{"num_key_value_heads": 1, "head_dim": 128, "intermediate_size": 1536, "vocab_size": 32000, "hidden_act": "gelu", "norm_place": "pre", "positions": "rope", "init_std_qkv": 0.0178, "init_std_o": 0.0, "beta1": 0.95, "warmup_steps": 200, "decay_fraction": 0.797, "batch_tokens": 131072, "doc_mask": true}
Each number is 128 + 32 x the weight over its row's rms, rounded and kept within 0 to 255. Layers, rows and columns count from 0. Numbers have three digits each. The size before them is the row's rms in percent of the matrix's.

# layer 8 MLP down (transposed), 1536x512, rms 0.0603, rows 405-432, columns 256-511
102:090115047106102141144085141139131095129153111152143148158108119090155134126102135166175118133083113152132113121142150113130196122106142104166062107138085076116143108105130140093132139050093118112089127121124080199158125153133114186155101128168148116122173120085125177112139132157113173138145162198124146158149178110110161148120124139104155168128180168097191091168123119140186085146153098095155070168093053182081106180138092140157092098108152092046096129147091134094155149124113150187166164135123156114140162131093178118094135166101086181127087161122156121129031112138118133090137154119145155150150113140241097181114134156125108138068046101151106114133108119150122076116125142132112079158162115107112190152166170183101064167103130108079095111131155122162150089121102098
091:120179132151118121093186027142092109065117037227074127138161161143133113142123149155093098111081155126134096153144121119175086111082166126110111165101115082166132099087123150155113106138120200137145150107135151090153146120153111134102109086094113122159128106141094137110158121099132129176147130174093095120168168108110145086094149066179146098079181156155088082085090077173155139144104161148085128131106148114175127125156208061094166147159120064088114087140099125145141133125107157118142131140121139145117149132072127114136131103166138031107058096093094149145091124087137120121087112111165161144108187134120155143106195093152139154092142096119108116161102172135085149150122127176119186113087189095143118058150111110137067084110129128157146183087201128105140095171103168
096:126141101172135129105138058132161123081139079033142155176121113156177182120099144043154133101105102127166154089141141101114125127134170168157174112059129123143153091119131121132132134123110148071175102135124122094137138148162172162148110085162072089125170174200076109155159143117174195166138149125151117142134112186192089090102140161191129123132103131105209092139121112135115049087065131094106118173161088075112167164140118176114145075156129070128082133151130169122145086102160118118198078153113075081103113128104113096094115084148148129121169158116069123096233096099090081105142173139140129073100115128097084199112127121145111108115167088181145119208067125122133139174136141140143128153136082183160157089057088107111119142133154144073174132104109107181131130132062171
092:112088133123162107150123085157110111078144137176129122131128115088117153165148152124130150105070115141156106127167182132144161173176093148102094142121115075196114155141181133167122115125116109127130150190085161123123174120117116133181160062110165121096114078099101143170128125108141191084153117095182098101162218131097114100160133143164095092106185158161141129202086108145088088136181159124156153164118145097139126143106162061085160098104113135099144158140141151162133095091068092037156098160087127126124158147142172130151128142124141096070143099102118156139125076092097119112178166112125155126122208075127107106162150113090155086142136138148176147123159158112145121087140109096132123165126176152137086101109151111126131121125119142125121133154125099089114047127137175
103:139073094145123170131129145083113146188147142087098157175127143177095146143154097103143146180136108071102116139124173186152084087123192115185126136140107149116150119112091149134134144117139192145101158151153141137107117201104099145092119123102117147111185164099117173155151137166110143096136126122067104114124107090204094156125146125090117100155167099111166177186108161123102142100080145140156105140129090094078103160164121175131195146117160130097151105141134122058118096155148181146177108130110140099160167156093146171094111184135125151184085095138161139189246099082158139119137110134098134086102110169143137194089158102169148079121141155098088119116088157070119053125123109117129113083169112108105133142086140176222202177074114168142082163106136089126118104116168137
092:147149151148108152145073121161126144162127113029095118127190185083089100132122159152085128128074102131106110099159142125138183146075106191120067101133139105122162135054149156160085147136148047140179135153110166134148139138134163162116117140090151118167157147149162168161131086085096089157110128115084101125138140179159135111115161117108106141157144071175087116111117163126091100147166118110148129159170122134112136091091161130172137132130125156077100133122137149096174099110112130153122146090148112083107143100135093114097151106104120132192112046080133106100253160142060090180156146185112131136104127120078167127092079178124123105156164167143104148097107120145137085166133090075138111185133122130130140155167130122144169139143125074074135131103102061046107177113097122
103:148147183132110133080107074135127114146222185096202142174140133090067151130120083071079097159139122079176089149096092136139183199152146156062067130115107124143224168147120113145090121091112090129112071146134118183149128167140161129121177134154129128080116114148126087125159160118142135176182108144151127138144064155088160146170158123127101116117152102102150133129100166107158101129142065093190086097150113122146167158157093135088122110136097177109147130137173128132131060181081135077155209161140156120100115090091075126141110113163111087066151128137083143079074146195108132114102131157126198114119113097100148151194114083151121082190100106075177084131110125089149171129166156150161140135172105159128129187047229103105144126173140160111144118149137154108109082144130162
103:095061110085130105100139145131125155137072101061124113126140131135148118149158114162149103155108098140146073105109153150142157128112145133132160064069069211144055126150123166096167118192166121175137141098067167208146082157134142145050125118133129127154195092148193069133045137176163136167126116134144080091154095140107188102115102132093131148103184098111112085113097099130117122143111153076212066187105133146127131156131114151164099130138093124111162161137195204130140132105171100075179131142127120093092148100088163130123112161134141168142085079087102089097081101139156149117132144129142125132115117191122177192083145182142148160129107118136143155032210101152127156165168153114153121155071187171128157205165104094157173105095145124117165164143132126148107147152089085
105:131170149117117138126107135130073134115120111127111132129134139135133125145117174083078093145098046116126165132160146125136103208101137209069189127132129113156187157167133090112133089182109171115077114139130194113161095123154171154099147116072172200151117163133126088147120112114096086182128069129133078121154160123161022151118146107113143149104158106159089160099116111087168141114162103094136149149146128143116129143144152201090111095125120124137101129083122134111186129127141104157091114170109104168063092110166107145086210083139120069085167130130164057070120113189167143126129116105174202084163141111193169094127141121142096160155187124165103142150112094096165128103182117164151129184169104173157140082096114179100132139123154196070070142150149154142129069161096153
102:109128168084110148104095133182080095104131131113072144096141148130121099125076123160117114158183134187081037062131137147146063201079176103162100124176119095112174164126072173141119177113166096146095127090083184138136121146115147144142117139123101108130166134112093177086129149107144115146103106138142093104139100158116185141155123175105126065142150118097134208155099114144166165073126088129090196142105112102138077134130133110130137081153088102164156110134112102117111138141116161130107079168119133095092087132076207146198140138174116107112162138111108184109069079154098130111172122114105092172114110162101136090177159114067088079131162143116115163142112137119157094188190127146098122110121158152083078162126178135110092160148149087158112102086178123137157128092132119
101:141106157101136125102155180137119108150153157171122122149070134162123124168131106095111183147106145164098140128137133058123122151157134147127093143105113094218147104067110184146174113154173128114132133125165165148110088127128168091133092123126129132125215152115101111196079086109119146129102154093168205122087171151166135106121111123138167128142137121107093113128115106158150139014155140168100141134132116123126084121100141111048082116117046127123171120149103125142198100057138098136138122118110143122107095116069110149129194076084068112116138081118105154113224148131094129122162100120170083125124145140120119115108142179134106173135111159106110151144116135117129074091121197181124074146174094218116130133188151137115108092151144144124083119123171124088107128154104167
103:168144107128136056138161180154146096123112171053091167116124123142185133144117109122096142112127166134098085138084159116098179120135103076134110094130119204033068167085146179144141095127151079120133135090125168182184130144085078111167132093133094174114135142113133089162097135143101154114128091117177088062134104100168151125142145169158087099169149084104107180098131123077086078131113116206131162146120164163127127182161165147177149162114069155113146153159174116164226141108190144139119102145114148154135142125131127094161027121142125110169118160094155120043103145135095127149141101143080078144173141140142148109085129164110132091087148162074131117137141136181106139183102089124135113228106144094157101184119137134164132110148166110099109142079114114111155118099143155
106:134110115207078100112175131141144092120172095080148089079087164166098093199082157179141125079113106128146162116120120147107150072115142065140082160180125119097166156129140157166107142093133079144128110162192108124155168141168157163133125052158174193158118094139159122088129080119149120132155109100119064137160162163054178108155125167156144129092114104142092158182119114104140146119191138132138184093146131135154146099072137149097136111171114085092104069139122129126144085142122114161125175103135149156109061126127103130125099127145134111150062159046143154141204131127155142082142120150119170129152156144138153152145114153085148148058138100166136148147134113131121123174125132167200136116161083098141105022124101109155111130129136105166206155098147049192116076083152103
114:117135164144214188175127140146078168145138110103096121162114104129161108121106133118174131096202103166153114134066080103134141129123154139076133164109111159134161102107191103102090123067129141105189095172137155093106092089124203121142208117115115112103108103147170074196139144115121110179095112158077153184109171126125148140097106225101126126150103093200148116206116158146167126155108095147169086126167126106140116105126175154136091139174120126140149153121151127135124139130142168074104167106173171141125135088105092113138078103083159114136073173140124151164168174141178122066105124164109132149112100145116110142193123077087141082129160124107175085131124090137194157126112180104091066120132107140117118143130167129080125125102123140128138119172084161117142129142117158
107:108103130179139076119141183119117071159190131177139147150139084122079118116133076109135050156104147096090084174137143137086115127138078147148089126195148088132097141118128163088129086105144150128112101108132130107112242126114122087139168144099154124155139091169162112152170115092164132184076078136121181119163072115136121118119134174136135148178135107178066138105179131128085112127079171121106172142094160118125110167106158087149147155161160097077106144060166187180179186183088078187175182085191150128077087138091187106153157120131084156063145081067152163115149143140139121148098088139112093080137114161125118176164097138168117137131140138110162137066134134094131175135092149140095120134024133092145118162171156134120160138104129114167102165101129151131143123072139133
102:128166153162069100107108096121129086122155115147153080125143120102128171140106088096123168104150157113137142134111139116194120090155157059197132164106155161119129071122130167122155145115165114162151162184122181138126097105083059106176163118119054134138136106152167090187154164122101156169156073135103126073144185110120125148095114152120140129108108065158154132067152202110193089090079108159144170130170166117119054141121169118127105106159148067160156080052127119141105190137142122163122039125164137100145162167065103107117130158073057189128137115153114103132108113113177094131156128118134105161108131057160113134131165149105136103125134160043098136083142109102182088103134118068117174159181139141107115123106141069037118071119095111102115226180192107140112182133098111
119:068123121147111152154071071109130126116140095146077121083124140100132121156108103149139128133119180139143143107159147077065127087137095128121114195202118085132108155106138100141141141151152156143124111175130118098105140124105177130122175147116125130129124105149183072134130099161134123175092099186154124123171127096130057165154057121123152079138112175149081175141105123121108093080116100132159175146154131100148155155099129123169149065134126106122184127113185148103084145085101049118164107108095120117112110148087088117124092144112126200146192166090170118107066137067151094124120130156115115102082112128182112156071140165135158125142110151121186044099124183080126110083146098166140120106157061149173152104120131144049148200181198113151119119109146198167099159083109128
104:126122122093155130105135138138130208118176139098138100146129126170147166119128147117060165182198113153162124211139103123192138134125152162110136121146035117093121140171073156113093157147121110113065111175124087121159065194136122147172089125180079121141125160108141121109110120173133108104167110094132110109104143194151103112118105089169148176114107037122102205146115085201134119095154111153115098105055076172113111131095035141112079111160117098151128110123100116154105116063142084154107144150103099111097090080114174127093142131116157109153080147142145145134126155109071137136074124108182119147118159141140084139156082083132122161122104147120124160133146142105111108128119193110128120116155100081158141139098150139111128096119152121155124153166093126128159062145149105
097:139127188175072118115092206175186128093121182089212137090163132104100129089108106168146171126128152116093114150142148200092095149130140146169071137061115148136112108129070148168180060117107122140156088128137159157129134112153100103165143121148174151173108129131142092137111096155120167104129162142168108118132146093106071077127090068107120142118106179138120108094130113112110137173104165164160131128096192140106144105106138167078161138128188170151148141126154095161129062106079096126184157149093098141122159166157166132091097160199131068117166098084124122148129140212110158172105100097123127141124106135132166063098137108149141154124170103145168108186118141129148100151179208080141070131122167099144143110148111096134094150120098111177075124115085141179092175126106140
101:109133145117090156139141091160117109166139100037089184038169162104124090127130105116133104049154098135144192136103116066098093118113096148153098159145129129095125130186117096155099128166091112081107134140124147123095114101157172169166105195112151148145165151169107127091156159112150161122137177172132138131117095118063137165088148118152059132117102132082081167119188074056172145118128088090123152153129140181112149130177036137144147160108086118131070134085155119133118125118121190127136206102167140187119105143084078114130083095100094179140194126137153113189204131175069173111129102114106155089120110120091191182140102130157138118151104125152115105129096103161099148149111098121125110148127141145110047081119136135097136134172115111123127144103139102094105121127136149
098:166107176102060155158144104109123150150093172085110108125153068150163160108103070162107151192160126095122121162104129103127169083111101181165086105131097106137105111123091101085123119070121173072175100049097163100162067115144127135107152124099129141122080154178164161132047136144173154129172123120106105124084068102116165106135119160138121146136058152091145101146129136163151120101165157099092152148137197130092057141164142156148113104135109137095165107139131159129075101096121136108153115133131162094148107168118115141077117077156109098095141140095196086111152135208171114170070128175117160125098170117124140133184169158114111181096137167157120167138141130125143173160109144135138081098094178083134080134138079102118134074224074086165188138127092141195128112116154058
104:138059094078182106140120095070163107167116145132128126133138124135088119199127151120105078207130162106113152119133115135148145118108118158117177111104104147114057082128135109136137117075151168076178142092076156103196160139138140128118172092128119161075080130203113096114160180102145181085077075066172142148111164146136126207081046127112116128116124179149112198127152128153089085125180189154055154194138159150115177103142116146079095127134094093132127137187151102080136172102131097167119132143054153132090126117086129101098142143127105104149106127130128127087091108095065092106130102204124140153118121114116083122188162159165162130086167134141105114137106169150096156043122081094150097122110142183086103112144138147162105094117213157111131169144195093137119048116181115
108:166124085139116101118137167151164130163142066093133126191150125088131110158101108078123141152119088169072119144124134132112106119074090160136025181126151144114160127153128141089151154167079098109179101142146125089125098132177154157144177155159090119104113114119139119052130137110118132138119133125184156090142106135153119074138145124146122102078071085100124131143148121068180188189098145124070156072138116116189149099145061117146120074112167121115101177094127107188212099089166097140094089090144075123176145115109157134175092136117092102149101164171158168164097101165130122148171143139090115174132122075114164099189099147175105132147157161080174103104119187107128137129119168138134102144043185145141118118140153187119126184195126075081093129089174132097177128075147164
112:150123210157110141115112106073131143129152118226030121135115173157143101128155121106157080118138151174120196097104109105107132157159070142108123084176158078141109141154101137059131111105173142118197148169111119107138088158148079098169161138155138081142120124155095152087123080163161156098104187101126112147146163134171133100142077121160095103131115148127087125105128121125131147082088172121094134121143151107085132068118117085110132187119158094119166049086094180179105103140191101173138202104094122130112093147178131102081188115144129109107127118133136111165255095136142149155142143091148140069097227108144154155123146094117159130157141142102152078061165136138137157172167078112132147115136082114137151088095107143143126158029112090149147138122073132183118159130125127
099:146131146111101160139069081137133175122114127122081195115146151126106135103097080120127141092134181156112141108141119161088185166120178117182124151131105121088110115165115108125141117120104119097105123127107180085163119109120179134151098219169169147090128161085147156134115083143101127067128165171151167127134106058102091156040079096172106098160110105106129163153156093109121090121146103175173131178134063128091172123136111095196100146122084161133135127102106122086106158141141141118101070120156065155072106128182137127094136155135096136123105120135098140096114077121082197160177155213140135113134105122064073089026136124212121107111169070149100130111137125135163167116164058127142195109098103136070137121130156159152090105125123103118098134149092092093135069092108175
109:097112177183105151135131174086209109144154158103103173164112156169147104139111168160094150133126236116146113165165159062166099130075137161107069115049107083135101134173100164127108127140149198117180124140140176131177098149184026137140154178157127085139092183126094170174141155133137089122154109132134116084133111100097092118160140153142141102198085135125119105186156081164122151129138127094109146085100161081113160109096180155105158144115119131132158078143116145143114195135123163146126106169159156086154157127173147092141163141089139120179120209080155160083179164201163150095156145145097103210129099156089110160128125162198101113156134107086199142201085125159129085102170141144156107129052109119088109106138123129100116130120117116089100126124128090154146159112095172
103:156139155115093140127111125126136127107175130118102158148114052151159146109127135113162098117130124164109106079097058137122135121141164108067143144158136162168157169077110090111104114087090194102053166151143171128103091120116158113201159168135052112104065139135141182088126090093165089146199132201123098150176126167105136073135174108125107111082077131160122094162157117081098134087121196123144082091201096102085150147159086090118133127100076115157134160147130152100106097116131134129140123163137120178176151086169091101156174103120093127105098203183095103130077156124063101090128131136125176108180126174108137166133125113106186136182142111166131052113124097170163144092089142152078113145119101089092128056104131080085128157162125152121153160149076070140126147121127137
106:081193169116072169081095116073136122158174199165147127109132084171091093144155112112167133153081088192111094152163107106071179125096100111105139122149139133108194130116177123123131124146114149160148130093121117122078181155119180131176113101110155121138084138134162168118151171096085164139119178140134190147109161143106167161151111126113130042079141077117086119177075171152177114114224074043061120180145094117152163113155079107151130141087160130109102093113111073077085142083196146126057095139094139078142118135159107143084127100109167161105127121169094118147113126080114160189089191135107160159158163109085085137112090105136113138149141138122140151176176129165095101155132057095089134104114109122150096180125105127134143091128169128140097144142118098072168170119119166
# layer 8 MLP up, 1536x512, rms 0.0644, rows 406-432, columns 256-511
096:094068152130124150089071132102118167123163133164096121100171132122110085126140114139177138115133102051158077158096050110111161139093158148117172090199105162168178131148111073119050097109144109156156153169065144199112197147139152144150094104155127134090129131148113144075107132141131128041143111114116167185116127174125095090162100173075168162082109059102155130146103082084145134151106123179130118114177170150107087154124081151075098100108117094130108128177164130083149162160126104073109127157138065157159085088109175088111089099139182158173097129080163143149080088176099128177143117116118090137112169177138136125142168168128152110178103142162131153121085146116096108152168112149169118122165194103181110164148090104065155145108148108168146095100168142103071173133063135
094:149096103168124100137119129133119129073106134121172161167120181150135163133120076155082100121163139204162104192123161165158115170151124109129115123156140129054055186080159139139174131107186175140136200119192150149083128073122109160134103136157118082170126124124134159142086086158054097150158051115153122155157169117114163115130137087165158157090090172114109140124146106134094128089076125125167116081122095150146091138159089136194084088112182134142141123124179128106097184147111147094160136134096150094139114146098119116171159180173136127094155055135124151152089177098175158147149147120123131161047144142135138093154155102162123150094144100135164128122076130131146136121103150137111084160169060138127112141175167153087115133144122125138139102113134136103148143166133084
103:116133131105096133098087134150072146149129115135150077078146130093114050091118166165154090099153151169092109077122158106103123108090125194185105119106120109147078150114118173146118073133168137123095147083098115192149129141182090073140163092190131134169130050073157140088176107161151151116147125065088085148101173142130132123131159101143127145142108122122153120014096116218151145093075085111159090104122147129165126117129124086116128171141076147148164138156118117109093122129128105109094188148159196172121144130132131129124206104149170135168104177130113120144192118145133126152113090132107073136122116160167086063160123126129098190145137112136183134047081073121120155141174157171121107115124120094127094095115137124134086154161087121169120162078096164128115146185041165
100:132043045114147116120140106118133147127155103176143131095085138121096151164172167170163134159120111169082110105126099150156170133171139154180112137158160097146120163098096128111137140142123185126196141133125163077130169154127083170123105116061153142105080095157093151116085166060153141149135105113101112082125149128163112135074118165129124144146160120148197175106184122093132127147144146151100148047145169126147129144140134084076167145078104108054157113143094157115115132061048144103130176125138116145108152155071114091148176135133096124150130169102120148095152045151115134083110107148105128182094148070141142147148141128168169160163174076181098148144084114125122144171111151101113073206132103141067134102133161116154145162103186029139082097098136104130111111165131103
097:069153081141069123109153115091148111108081107090105143136121128121180125072108137177174138113117133118134136062109086167107108119111176085159114130099140084067088156161129114068087138124129160170100089105157130185127121128130137125161190201186132175161087142137105102127108174163138160208153171121125132183104103092184194175138134114114130219167123115039143150166135055085189143136157134151126113123112107136128098169145095075129159105137136156146161106213199103171107136138174108168146144139087174074193078111109154177099162133144095161149140136154187100135175126122109105137107086089151128139159150144180083163164119140123085126053092133063178102132163146132138110122098155118119139113124158090085132112102130143123083121099111172123146111117110138140129094118118171
098:131087177152114090129101138114056143162126126213145135156152109159162127123158081175136098151126136128120083056092081173119106152126174136097165084131116110162084114161146136143112179080155151127099138101137143091069129098112150075110157192137130106194151115080193193107145142086130125141140128124117135139095215213112134165149173134136127145217129186106149139207107110067163125131162118183140092086109115152146088155164136141150094128103138105142106146169111180100110084095076066098085050149159140145109170068184105100152110091113116158085138131100111128164123119144148113147161141185135117102140151093131083127140109105104147202118201199136090138138159177173116186172112104181132112118136150142084122108138082128120142211136086128149117142142097181144101108110084089
105:126107115153123085129163106072130127123161147148169120189135134157111097123100170225189148142118147120119098154117098093150138156134102115135112135055151074120166158113145135128170148116145158088185123101109133108110163105118117114151117140063119110142122201101150135136166094127162103133119079151121107119124043131110171094180140121171113135100108148148094078175128127148136075164120113139178109129127146115155093121121165146136151094095181114031115164140112097110124060073121126121166173135167064099087142134140143125149145166138121104158155134170155115107141037099127133100155142162125108100080148147093116088109109124130108142090154100102156057137092175104118155146124123070054154118131229097147104122112120136095128057190193150206140081092126140106096118113133125
106:132044091107147148125158159148164114170065143167169169139105117111163134119124087169111174141160137146180150084133095167113148111104079026132062115131127140086078126079153126116145159119112129131116209126104130137138091144182077158090113110157090076098155143106125108105142140088161137147081169135112160078074073075103145121174138141162117095124147109143114103148125114173192166129076130148149128175122128160171148143099146073105183081145187110102090128158112159120085136146136126090151164169168190123122153173121133112229089136095170124106066121137136070156109159144103180101101166176129137116070088182086140113088188147077191161117080089132116105121162158124129076124109177146067140098128111077126164199206185109118130152135120132124142093164160093102105128102142127
100:073117104106123159126098094120126129086136123146140141133096177095179141161122133192087127185148131121100147143118111123113095121105132069105199128090125107142155070082094160111121180077148143120110118147103142127124176166106124105046147175102195150100170144101154148084097083061163116169083185093154135127091156143139124115153117214122095113098114148156073097090128142133203117134152132154131204182085082098153141168141112073143173124124144118116180096126116185129159115120127120114098186143129099060128133189154151109176128153175061121141140135082095109099062096098124168131129153111072142156093099082150135116131150098162096114093101080104110044118065114138085177103124136107110144126113053096120192136136175164075192141150138130154107185160106143107083172202153110
102:130144124116128172162119129122111140097107131098138146155105108102092103062109145088145087088151048091147134094165146148097099085175165119135103154154180160101126068145174138096153099073056159122126127083088081155179112138140145134100188155091168186120088085134118109097126140099118152143135199139120146107109135130109129126124181141150096148143088058079192125100113182154120132153162041134108127163116126115099089151165086128159129156186127125116129192192129152103077071114147081141151148162151144169120096158119121024133130092130133124123141132094139137102134108164150129148105104080100123161175115143086123103139045092047109092151162067131137158142153137151106146137137108143147107071067103066198149138149102115125183179177177131111117103090086154171183064141137141
102:124129137186098149113120174067153124119132181149131069142165143072125143195173111127173097110136172120078205114167116133218122140093184158122120150108166113152124158166142122134096140209168084126102135072119120123136136171102073119120100123137146124124128130122125117137156120080101125079157119170144136148209094111177127095131079087168107152093076095114107119076144104137191150161126124058099091132143108119180184157141147138147156135216099099129130098116106098076168109132149123146150132119095161102113142150074161136192137126169118158133183147101105105077089096070135123165114069155081125176122069142151187102162128125115067141120167107062144220145118124170111102159109086132083082100111170165175130074177151099137106113141100081102127150179099098137118100194133117
102:136208108136181094139192115180110158147117162100147137187158092106078149163226138135123125080061084142113139106122136147138095151154156115122116160183144084102100094184150091203182095071149132108085057163124092182073120108152185167138141132126140110127098108107073114108057162159163066103105116130159113146091075087049146136156145132031088102132056137111141065070157129146161118145115136158154131127093134088123097112159158166135151122140109115156153153163156151128122126136109148096125136174091135165150151131150131135148172111121120142123129168084133109122112170150073180105146135107115111201111108131115159075131101110198111142180103076132121078139193156181130140112125144118118121076164152115129067113153153121166124094152095153138130095145151126132196113159106157
107:100152153173082156063172103107160086149158095103100111131143123140079146143148225130139134149193068145145135135069064121096118173114185146118154130111145130164108113136205112088147192124128116122113153194131123166101091161161175105147133118188149129167166088083153112135125113116129149124162097081148090127094086058131066189147173122068128140143182157155119133151120101143155136103086167095117140077115101109129162143107143128111144101192154107139090095137140156123118127179072122096216167123103111157063127113088152149142145188141166137144187159099163130119140103094143099166113101031117177109089122080056096136104106112152102076181150170084087097170170142139130194153131148078134114152139163091152121162126186138134098085136140174130153110131063130131106153158061119
099:127106056111119122160101134110103143091152103154164138104180105120158156136091167188118124088159141139088104162134051111057091112129140131148116095136143173141103098180075173108164138158131124127145137110086140170164131122141149125149139114143114104148096149090087041103153160122088144177119172141116136122104077100114189105129125161080149187156047115125107169139071091142160114153151148075155158148157126116165175127160112142111035109100123094128170108109117110080122113163196119100114104088044129118141112131133112109142119133104155167138152138128131113143121124102117111155129043174081130161107108091142177117083186101140084158115120107130123083121100083087104185151111137103127135158104218117107150116122121138123146159134125124157157015130063160122164139086139139
102:126139121117143141112049118097105168179155073169167168158191084117132178130184102105128101197131083125178119095177210197110118172164133147096125134139119153084093087102114076162117145148153148134174128110110090131118096148104164129107208121127080128170126168060114141123062132111157116128174114083132146145100093146123081149127050103214135094111147141119090165169174121094099137149137143103170107122170120079105119084081145089103129139103146115128139123209182125130159138161162158111126123057134116134087122163137154158119152173125119108053141114146159125105141138072135148131108187155169059106133152140147128100125120054131104131214077132164117216183080161073097153075106186114107097118092106109154087163121143108118149124131129058075122178098124141147102173120115067
099:205136178157184145078071185134111176141105164087128124123137182157131123156111149096148159099165115148097118150132083165157167120125142162108100069094096160092159134153126145133161116124156112083143091132112136124162131054118108133083062162100120183176163164072109167110113108111119114079158144060124156179095110165155168125149109162114134198110166105110127131126119084154162149167128149136075062085124170109103107070131065116118121139135172160110102134157079135151173121161146099133065145159101097134139143157176172061125173098162129113200130122193152154130198087124114142102120100161159149221215205115134146077154129093191116173158118006164116162193185065140104135173103133092130137117133141096055147147131127149122101155143110111141129184067072151108147087155134124
098:157118180103129187092167102101074149132103156124143124120187082139138101131122189086083147128152118172133151145150150112082137153117131062099094127133100050182114168155084101112088161131135102132126133128124106151107144149159129089146105150183134106171129089141101127161117140138156128132065150107119142130086159114164117109135118083237094118167112130077082101110086084131113124133116074095122085213161146103123182139101125126172093180191079101151128148175091116080084119186114142125098110091147150220128113162080124164143125115102173149101157101110136136101121100134125187094130130112129160166114086176077116118111158171145106141148121119184191106122105133130091095139145091184073176198125151080163134151170106133131135129113150118102188129107082143182145101117120143
106:184140122091154147154189114143066108137119191126150153121073094216189111142098119142116091118123092144124137144081166098099073156163126088161149126173159098107094062144137150062144149130132178131140146150151059106139069111169124185086172162147125093088174143132165161100133184114151114152161134078122165146112190110170168090105157154094106119112158039113077139153096151154134078141081117067122095111099139169125129162123167115116135103141187135158185153122159151077069150114127136141071105109143175111108112145181111154162134115131163136177110125105146069113097118128149115141157115177153170109152142070146122087204171135058107085091154158100125101103158149072133139122180080174127139113166074084093124164122100147169153135151129140107117147191110086149103075114148149
102:177118075141173152158124161157144130195091096059203138115111097137164083127153144106107162149172192126135135137156058134154112185101130168072104174123128150146149171103122185071110162150137164096169111182069140149097127108142131099078171146057144158104106113119143130134144138190101181162115185162141181125112146136152171084162111076144206138101132059125139116110098164116158154142152161083092162124148141106183104149081136115172136131152190113134159150160126096133133102119142105134133118171141122112097088060149157165102157025155112145110111133183130131081066142076133130073114088117118132168162124146166128074109132105071097133090103093122108150164148107091131099134114100108062137125091096137130205127218183128173141151160110122094175132136137156105096154168171115
100:115110118120182113099183102084062096165142136114139192125081181116099090079133126160102175118122118142173166111136158123132055135170159090130149116093160167126116080117095144120124078105133114157154156139174090120197124184230189077138108135118125113155154117109148107135161160100105190138084154114115157151116147144103131122167132117128169126130131138175087081132114123148099101150117096193118158087111154140125118156144185058147138148135166119092133103141090082095131089148108110165148134106082149083108190100134158121208154164154163112127140116111124145072085107133130146103132137084096152142115121134194116128121142112114173150129133142066211108087101142150163093199067192145107112069185036137130109094097177119117134150099128124104111081120166117114131120108105148
098:145148172168154140088150142144150100105136139150151165107113075152155093153093130131131118129204113149144158112080164080094169139069114126104169192120094136155105151053131113151123125127191119124124112100143095147131126171134115161065054151072060128109083084136161149154137135084141106156120128161168159079117129055122130090147126195140179119111165112130141138085120142056156142063145143063139167127117113137040125158122144078136100052147098093154121135111135123143187120166104144143156154134121085130120129147079125127103107060166099138124123091168134117094142119090074095095150155218167124110109156075195105133156116150151068143100131070147109161101085159145140130151125123137145112121184151152117155179149135131106173248153092113146186153196079124115081165125153134
102:119095136137179133140153113098099170111155107118141090132142114211110164114125180191157115096128144136059127144111092136061140131179191102130178089140118115122191142127108181131125137142090135103111102138122125130096103134126145139135197153121164151089164060109141152092126112153110054179084132090157102152093129108096095123137174155139084105130128101085118099124162070179150146134111133163148165167149140085122091196143132123109130129118186172122120105122166070115152160122091115149048140105138087164173162072144151089168127159113170118112131186154104109143101137120145140126111119122149147111187157070126131100171100124176134090141094165109148096210141107132127145144125069034117097110133118111077138154070155061123133121149114132141190112092072119145184097171175104
098:118190086106169162069140147119191103111121143176112165119123137097132110143117139131142119061119097152106138127171124112163148110106104151137120144096062161151119133167180197219085165106161101177099136133133163190179084106160122098133144184113093113125117203203158120130129102123130136105122135123182149130084140131119131126163122097121122115120072161056091176117138102133135133112141081087098138079108096128150094155109085113115124082150179112149112117121186140190130135149133142155142119142090128088125103172100137138068143132161109196095115090139095122157146047096090098150140155094176098125110142119081124161138130139128089156168098074113108180104120114119149112144134127226171164137073079133168078097109102119167148146133103143121147165134179096167150151150107120
097:132081132146210122134087205121103056164125110129155101156127104124144089149173143115107087182085099153149138157104160115129153100131151157114105121170111164150177121110153133127141155132114093128137123113104085149152170104140128132177160053107083125151116076150144097128075139128106180151158109101070100148079140219176144125139177124124139158159142151176171111159083128195103148119107194096112112090099183105150086149096117139062135112127113109162131151151113168052055118111118148134189192118118092111119104092110110152149120060157111136126163145126146132113173134108105109123129146100150119150179123167135181141139093103171126100135130172144172105099142096070055122143133158197118112114127161065171126078135143140110121121122151196089106119098108175110164121180113131
105:144115121094157180129127128096119089085165126129161110104179100110129156103143105132112158098137101089183149096128102161165161058162132162116144123106143110141197108031137164143168149101139061091170111157104109114145123093129161100105182096084100097162149133131104108153152173129181121178097100101151161170145110172158161106151091121148134111085133145067085104071155189147137163118124142068093110144113117189129168152115145160145175152112082108129158153169153094195116160150146129148170164129118077179096178153085122100096153167131142173164227136113155143147087149110167134167172204139080146150153135103162117124113159105049034155110106131131176054141130126112130141103118098116162092136103123125100108134137061136177122095131187149135127123072151106126166089126140096
101:128122141139150107138116157122144150166061126159164089127098113114137140110119024103144136088153138071198116096108193084132116140109117157106129101114098134151117147166141149146126147161183173098132164078151135177196141182101153145127133169119182135100147123123130118164179147154151121064121143130082157168046138134173170090136112136083132153115076173013117147137143169162082120099025069139140153109105158117135122099120139102094095123139140131135139093084060116199116145153129115103103154146101133108108165070165153143129150107111159105139101125154149092129119106095174147121124105141112101163110117151133101155159138125183098111091092139136107160137099105130145116118137105176100135128136109114153147124101127182131107161119156109176021054158181154180130074141131104
109:152058130114191159123148182130150091078153154131192069140195135143114120139114193130097140168101142108098125169095141107135109136169108127126138168097169094119145145123120201124151116102087127123123102127170108162099166149084111088069210159116137080189148151135122119114101130163165105118132125112112143129109174136155112135094128146110151122105172080162144139138102092194182125115138166092196103134140113131100099228146129121089144093169152120135103152126079108124116170098095102135126160165123137133114186129062108152146153130169150180031224156133138128175127075116094129144124158108127139111108106165156085111151122115079130148070137121157151140207137151130154131130139113140152081136202175150136129146087117080142116150127102088112158080147147080157163158084082169